{"d_model": 512, "tie_embeddings": true, "parallel_block": false, "extras": ["capped logits"], "decay_shape": "sqrt", "final_lr_fraction": 0.0, "train_tokens": 527400000}
Each number is 128 + 32 x the weight over its row's rms, rounded and kept within 0 to 255. Layers, rows and columns count from 0. Numbers have three digits each. The size before them is the row's rms in percent of the matrix's.

# layer 4 attention value, 256x512, rms 0.0624, rows 198-231, columns 192-255
117:081157136128098128129111157112112128138184140127139079151113114095145136132056146085062093166166104141120079056230134139135129171146145124148160091126214169149085078120125127116125154178131214
118:118188117160174119145141100124152154244060119110114162127152103128159135084125119096097019140162119140163095171136138090169140134096121156102069160163089044098139113066112162115113077164082134
115:151147119157124125121164187147123129197079132118117117121109119177129141143070103171110124157079167091163157159113121141109136026157152108070131108190105148124149092121143154104107145129134088
118:145129089142125101156135099163135169106087087096116188054140119157162135100168140190060053141191090154183120147126094143130187156154149111125089150145205115157113170197104161125128114104115134
117:159128129108145164080128164116116204097125131151077124128157093136153125153108134156138083104148154096064153103122143111089147122128128128164107078142044131125094124138130102155123175140153160
121:070083102176127124139166182134137164200145139123161141116121122208155117151057144177128131083080105110170147093143108134171113150127072116148158107112108082146113111126070134133142163091081106
114:187133114152152102128148137097125130097164115095141132071145163146144093126150132174072219136149119113120148102148108123130151107087120148115095129114117167173125161095057163133137171143108170
115:143119129137127139127136221120145116096151118145145114078147112142101101093131116111122094170116122151116134138117122169108133119149188107178075172138131153112154072114119164137117139162102105
115:100101141179118133136158128120131133096135117184111140198091142113141139128178134161113159089098127119183091139165126158113157127177121141124178130123181073138168118159138155123074179121127173
117:127176142118133122115107101122132077129080136115107101128125135176135215135073151149081067163142106155113105120046116111121175111150115137102104093094130152173129159136147110144099130106126155
119:114158105145115129125155190173142118128121120114153100108112117117120109146084148124105151096123163125092094115165142176132184149182163138161124121121119187137141112100124124125200151101161169
126:176112132126159123144169187125106129075103114148103131149123102172149101103184149117054082159098129138114154128131135164159033135137207113119095110117173129090085117145165155142154134141124164
116:120132111130088087170073138126138124107111128071168175078109119135090148134074164129118104125160118122081118171200134138122107134129138136129179105141185085102147132164136069126189067121179149
121:137123140094132071125086130145134169136084140132133085160132081108129130109117108094147145131119087162149125152185126162168177177149145141146147150163186148123165132101096139169114131104121106
119:149118096184142150115122098114121122074162143061147139115130103134087130130113138098138159123143087102156089169115139156088191118141097072187102180131166110083146112124140153101091163129130089
114:076084146178142090105062160151117118152159092124083152086148242099134126133082137084128179176106161122113137132133125123131095080104158123144091133165113124068156060119147137132087150111122189
118:141177120136133084122114120122109125161052173140124131162118153142093130107087128189118139063150080142151150121158121126155113166158182130136198071141110122098143135140103128120088172153122096
120:148124090086120160148147130140143179096077089178121118125117124119123120128163109099183164136096155140157100111065128128104107143152097163173109095128124159105101129145182168095114161172100162
121:112146167103145123134138144128103119119103137100126186182116091186119141103135101118179181125154119099099189107144152100118147074121163136196121132132077111198111160116133091131089127152126147
121:135121073111098126160109060139110175108058152038152225097100108109077131073181056191163117116110115130090161095092131110113138147165080147134074141115121112070141109140094132129086115117137117
121:088135139078146152076105166150137124116063104114127093114141161102117156125102105130078152132080089092146138160093114102102103148131195108099136173131156135172133058109176198132142117172109164
120:091117136109119133096144048112120154136097131124130149167094105103124142130081143110142116162126167136114139158023126104107116118177108107136125156120153138168134182109127121148126140085117099
116:193132117149148209114098170125143077095088135177129128123163114170150160113150110105130181097166100124130131142082147125159179129082169127114077127127105095152138122164110116141142119160080076
121:163183133185071139139090202134115139169092185115114080131108085162155127146179123127173185156149057108170164121154144166134122139151085112177121095160161104086094109084136112132147185112109128
114:140124118090089180123117104120182107233099105163121137097179146118102146132164132120058136116130184136162096123243167133102114086132118134113093078110144142223106123121130113106129131086184170
115:105114133140115084161106099146112151118027136154096110140127199135107106140164146176148058120113095112145155162111124135109069083129081170179167043162109159141123121166116146113174064127146117
116:168168127173149096120077137168115092064151083131115145106110198086200142146082150106096173126130093118175148110133128174156152150106151128151142142093111170040150130124133135168111141093179130
118:179102135219146100123093112164135131129114140147183165133122077132164130119111118119174141094204130090057100163171126112128110102141079099160128145108117108010112121151153136146148084132117136
116:183134107110147056106087122118143136128082132133167179146106138133135140137057136138106152124171066141110185140145125132110125144108072131164125100123174169068144165163119156107158118170165141
118:121121141147087126139141155126114125106136124110182097146144115075130145100071146119079170080071154138124177188151087126149112125169134123147139091129090117177122160147171124147098130085153053
117:142068106140167113124064092181137154166144137154136103144121076150132155131065085087104093128156146172137105149193115135159053126124144163154110097132092166151089167140150114139145176107110089
123:129091095082177116143150108112131067079153128144128108102130088115149122121099111145134113142135144137079147099110138161140148120163034093122180119152154105155119159131139100174134096154117074
118:148106114169144095126116166119125150124167164127105098147094088117083183102115113057159139093088158113085117121096130152139133127128217138156164167155103112100134128137039109096111152109128075
119:133118169082118100155076126152117093135118129089139039169117127181141133097117127093109134164151091129148155121069155116123078116118175124131186022130124172140095114152135126119146154162143151
# layer 4 attention output (transposed), 512x512, rms 0.064, rows 390-422,454-486, columns 192-255
126:138132135093112103105157186118068129131114090153147116136103156119134085104065124147142154178139156138148097159082120140105111141095116048152140114130129103148152147113103106151118101109105061
128:133143105126140140125103095176126137157159100152103097182111073121103124101144087101141147155094151145063146166126103095118160192114106155103135125121152108121125039103114175112123090116110137
122:074081059074182070111087123070140118133153094105077129137107105125137116084051134157112151101165176131096059147155091110114132119127177154059094074144135087161141155147107100191136068100150122
116:090152141097105166163082156203121123117144120115153125118143114146153123109090092142142154199040163116143113136144158156075126087133079095100118097127156162139111159109106070206158119206122089
122:157159172092094121135107096132175108138084157074165107090155140133083101177200153113162113109113182050135144159193134118123102106148049097168108149097147184101149105111127126112159074119131141
118:092094172178168067079114152133116092190104065115147160058170159114176136067173075120156077100132187156093131164079125053164170102130091110101051138119188197143138134123124132175135084118156083
117:079058168103137170129172102120140115074134150131131143133202128215089106105109087193187116216098113165165105096087136177054095111140187103173153110116142179129128159142148090120167110153137103
118:157110111111148144128098070139167115133145101127107129091178098188132106144132098107141172109153112152099071123106088082099096125144080161173153102132059102104149192142117091129114147203063154
115:070091122118117121126147190118154078165096078126131112085138138158157154152184136106123126146136174145133120139159149099127191085157053134129143105138105095091204147181098137132094146068161079
121:116126068085093075122116102126112158104081174170137098160094139126145134148151160192189134115073163118126165107133100140130111097157119094107144141080149153188122184126105086123127151139141115
126:129120165183124150118153099131182137175127125157162116158117107122222123132156105124123089145058101104218125146099113125131129091083104127134125084065143137113135121111120136107111118131114100
110:142138092112101159162132093090114124130120122088063105180165178134144129108100114121095115146090117147181161149157109112117163100142146093132137165133130101109133163167136090086147110193128108
125:181151103162119132091171076063127130117184106123082115124141144145116125190064076101108090126092115126097088142099124110157107097129150127078176023097121149185108057102088082193117122144144127
123:128117187117141091151112149131179091165092138104121196131096141119114112160106135122116131096104083069164169083089158168138129092127086184156161095162151149156134154163087103130157145058113149
120:096125139152145202157163123078135088143128118120136108097118133121133126169143140108154142102147164118063144142120142181120160138115139117144163155176145160110160139102120130135171178162165117
123:116118131110091151117161124107175121137186123131124135143134051148105122142089111109122136138096116157139172130085126190098115131139086177123114073148111136131080122079062156143108119127181178
118:123095095107119098165122070086111089098062116150097144183125143097101134175098139160095106084155130123149149124046072114135096115095082175045066115137114105146126087122106117127084067131135135
129:148108164119120136133132087125155138135122124075139144191120163089107178105174150125131188156181119078138127118133138134184160092130098114108146074188131106085087124105195121146155180084117093
117:109130095160100114159133115116115123181146132126120095126131163096083101157096172153141134123103182178142188133143122106109171132193215088076154173118141094162150165138154169159126105167143140
118:134093138085072097152127107158142183153112112138096137125123164142168191127081091144150141084161070064101152148105153115133150166062120146082140131142189127154119098142142104122165137136174105
115:130098137093207149120117126140173109132133137154086101104182127176141079143160168147167136111156169143178109092135131093110082104138109166136148134138078124160106101098145178167127174131141106
124:117123110170127127097122105160109086082134107156156162144130126162129135148140089151128222068120111127101125145119110109167064087187108104148124089155123119161173115154096096140136169061177137
121:115086093168057158093157104138170113170129131093115151057143075110106181149141135165179132093177057124099068148200080159106097142099177132136120157112147039158113113072139169195085139109106135
120:138121155084206135137112113165097134133080207060095126162093073110078132152153080102213127132117127134158140158141117103135142066118087133071100122136083119113060106122147139136141163198162169
116:162174144094126127111130144140118121109095087151151094142124164153134140111118136060172124191098175133154111167118085132148173130149123178115130163072166153065117102129141101080028152156135098
119:108166126103210082122130200127120084182113179103103111110132165132147107173088127140134149120118069165087077135084167136144153185122140188109121157153165136150170097096107148117100084164101131
119:095183111132101172163140135168184136151137110108150162172122161093113103123179149106123140165141098124085094146128092118144114104172136172145137162111139118076105132165125142143129186093147103
121:172115066107108151160157117099107177228158064143124100049180143101123152170111133118183154162108116158096139095091139116108141101168104182078198081124140140105101066122111137169133079131097131
124:069138152143120123104109153176131120088055146115106142128092088171152145109087075128118180116163160142137135157051083138174091148106119155120106160125130107063122156114151161197083154157119097
121:113141064129100152162150142130175118171159138114152142127059135108157100100156151126112138153185177154137154159148141108144077174108083051172128130138145128179059151127127108172134110146209151
126:147125139177201139122127104140138132152121111154133144156098094112096154111156143119123149170125138110084082087124124159139106178165127125099111107141152151182199123097137109201094135153081105
118:100159133134142146063057079166177173115154113106156122131159083181070199122067142098105085134126152142119122133108094109115120086101114150118119057184106083091212127140155160109099118186153105
119:102119169123123140188166116107115123152143114173074149087077101109105125099183117128110127119161100116120056082150144110150074188119143083150180133106149153107126080130143110199089147136071108
096:157104098159094101143126085124139115058100109085100172125140109119146132094143134157145134094120145171128190076072075145133122091176119132128140107140126149134142103132103158165083151169082159
098:147112158099132114152161187130072158116136096128128126126091145164134111130129135165148087165166109131159119107139128131106066087144169091116189115109132167127093179153107132175129121078143198
096:182130178151144157117098090180126191106115134132119146174095103086114089113099128116094148103131072105138174145129167112120095174092122124189171160075161090139128123119137113103151190125064111
099:133078118166098111112121140128095134124102158169106167171136150121217086165103112170119154117180154171079081068099078100130132141121193193172124136162125152104161111158178132118124116101131106
098:125117171178176090200183189045091017118107124120149060137088107102144127138061142134153125109046131168116156095110114199076105108119136121121143171126133072100158166123134107134069152136094139
094:144159175046137161096100114109108146123094130105140102157142125100107143166153145112163141159155083125141180091202164100108092137168088160063107165192139089100093113104132166151129137180179141
102:129192145145169138131138098143122186153141129167136100102083130117114187106133146137128100072124138080130135176117150135160148153072134148043154130047097132144126113150101073115077107100166141
099:081103109140145145115135119123089081111132168128119140124120049182123161125103106080124113092109101155093111093178107139113125134185103128104109146101123130166118139092104219121132151082165180
100:104173126121107120106128119140133172138139124114150144101161210118131155115154170075108184118145103151109140058175089135160070103131146145125152111117139165117132120109088147165138108179085164
101:117098189129096203155161125116151108117167089182154112127122103137120092136154145090153121125139121094176096114147100171112194132073077140149137155163169121128144106096185113092170141133120084
097:103079096149142120136126149151113185143098135127163119120133154111108101104172061145137154141090075117139164112144140187107135134131105162151105215129070097134164178108160112070105115155125155
094:121137185108082116170177143149074169141172138103184187115118070175097145142089123132120121079132157130102177143172150083119071087169141135140092128105154100130179097107114162109084135109191094
101:121122181091099140106114113114126111181127138160145085132183176166148120151082129129120144115128096148199076083109151106111113142163072067212084140142121129104116160154164164126132148159055131
103:095117091099111131171168123123154132099187113110134107079133137186148156149140110102122138163197061137094109117108161124090114116084133112106189124081160088139082100119124158037116120161197096
101:120160173156071101143151135122142096133076111107158151159179122138123089100164121118110124114147136119150131059133118068143083132154150150044120118134114155178128108097145098161116064161132137
096:164155132167173118127136100205081118125098099154118118132147146101127156133158161134119145048135121063167079135141195196106123142103140071060127133153141076091128156134137086167093120096112123
096:136130137127171107081114139095124151162157114088112121124086093099171157143140152109199124182088083155157120146106154182169081134062169089131159155077091157126151088143130078120153173138093104
096:106145132189163089103142150109111076111102132130133113071139148231150116128110156171085129163116129138064159182120127108109145098143142096098172119098118109181153140157137074169145118119151167
099:138146167127079061112141138160121155063085138134156098110174164145140139110191178130106135093113091096135087105121189120140069160144028124107140125105122169065105101124126101122186116091123130
098:091185178209173172125123150078148060085147092172158090153103087180170024116112164149110092137147181136100171075137119161120123081141103096107090121106116076127141097180149117151138102194115131
095:159102184155128107130112176094052066135139136127107096121085110117124120205133156159163092126160087134095173124121159136172159174135153102179098095146153194097089118183114109154112062121136110
094:122089124177109092179180195132198118158119107127125115121064095127126139069127119144140103141080100141123152129107139106083142132052129172150103119106158176171085086134200070109116147130107104
098:157185080091095056146142154103089131117096113133092153130106163124146104098072152088103153118100159109169115110132079137135107077124118155129103122093136147115136124088062065114157090035146107
096:063114129163152073128112085086169127085096068149118144134173109091141164107123098151082098130123166114108150049120139151142113090142157180153109090145147091143099121176147159104088137127150101
100:090115102133139116117143113162115097086099136136156120132050131180122080111099187176057146111074081130117177127108121172160126161112109164150148107127096138152140138110152111134149143131079134
099:131087093127059135165134121097155172144154160119091127145169106114097150078194100198162150090137147111134098121148123172088127109139173079118147089139150170135116132121193131066104150137105131
094:121089137137155127159092096067140144138111121178134108142140143123154144094137078113130138115204139132166155104125139133103187140129121141137116145190129095152116111157096099129143136138137125
103:016113144125191115108145097141125080130148147125062082147136184149082126108136152092068146140059155096147084165109101052156154109065169133178073134095147134182119164110111153154125138144149130
103:145118168110115073151142139109124176158207108102205096093148183111084192087086093091178140129112151095108134088179110095140169117167124117086144105153140119191123130121118139128180123108172123
100:089046105113116126098145104146101112128155158133081111074124154173101136122122120110220127132137100086129143112141092191066146142101130128095117174129183118136119086177146157127153134191134187
097:211167134075116119125174129090128176051091107118151078124100191119087063175115150162131132108173191118117137115129194154148108099091161117140148119145145100129173135123143162157098195123169119
090:125086172105125089127115148141092180128133092142139105105118141127140089122212094189160155175099103107149190111164154169119127121141128087184081086085162111136086147102106148193149128154098128
093:101135059157139127080213134122102110167099101104112134196195143136118171117069165192068146169153124131145159129144140115096148111173102103126114148141112122153082124108153158138155146161156104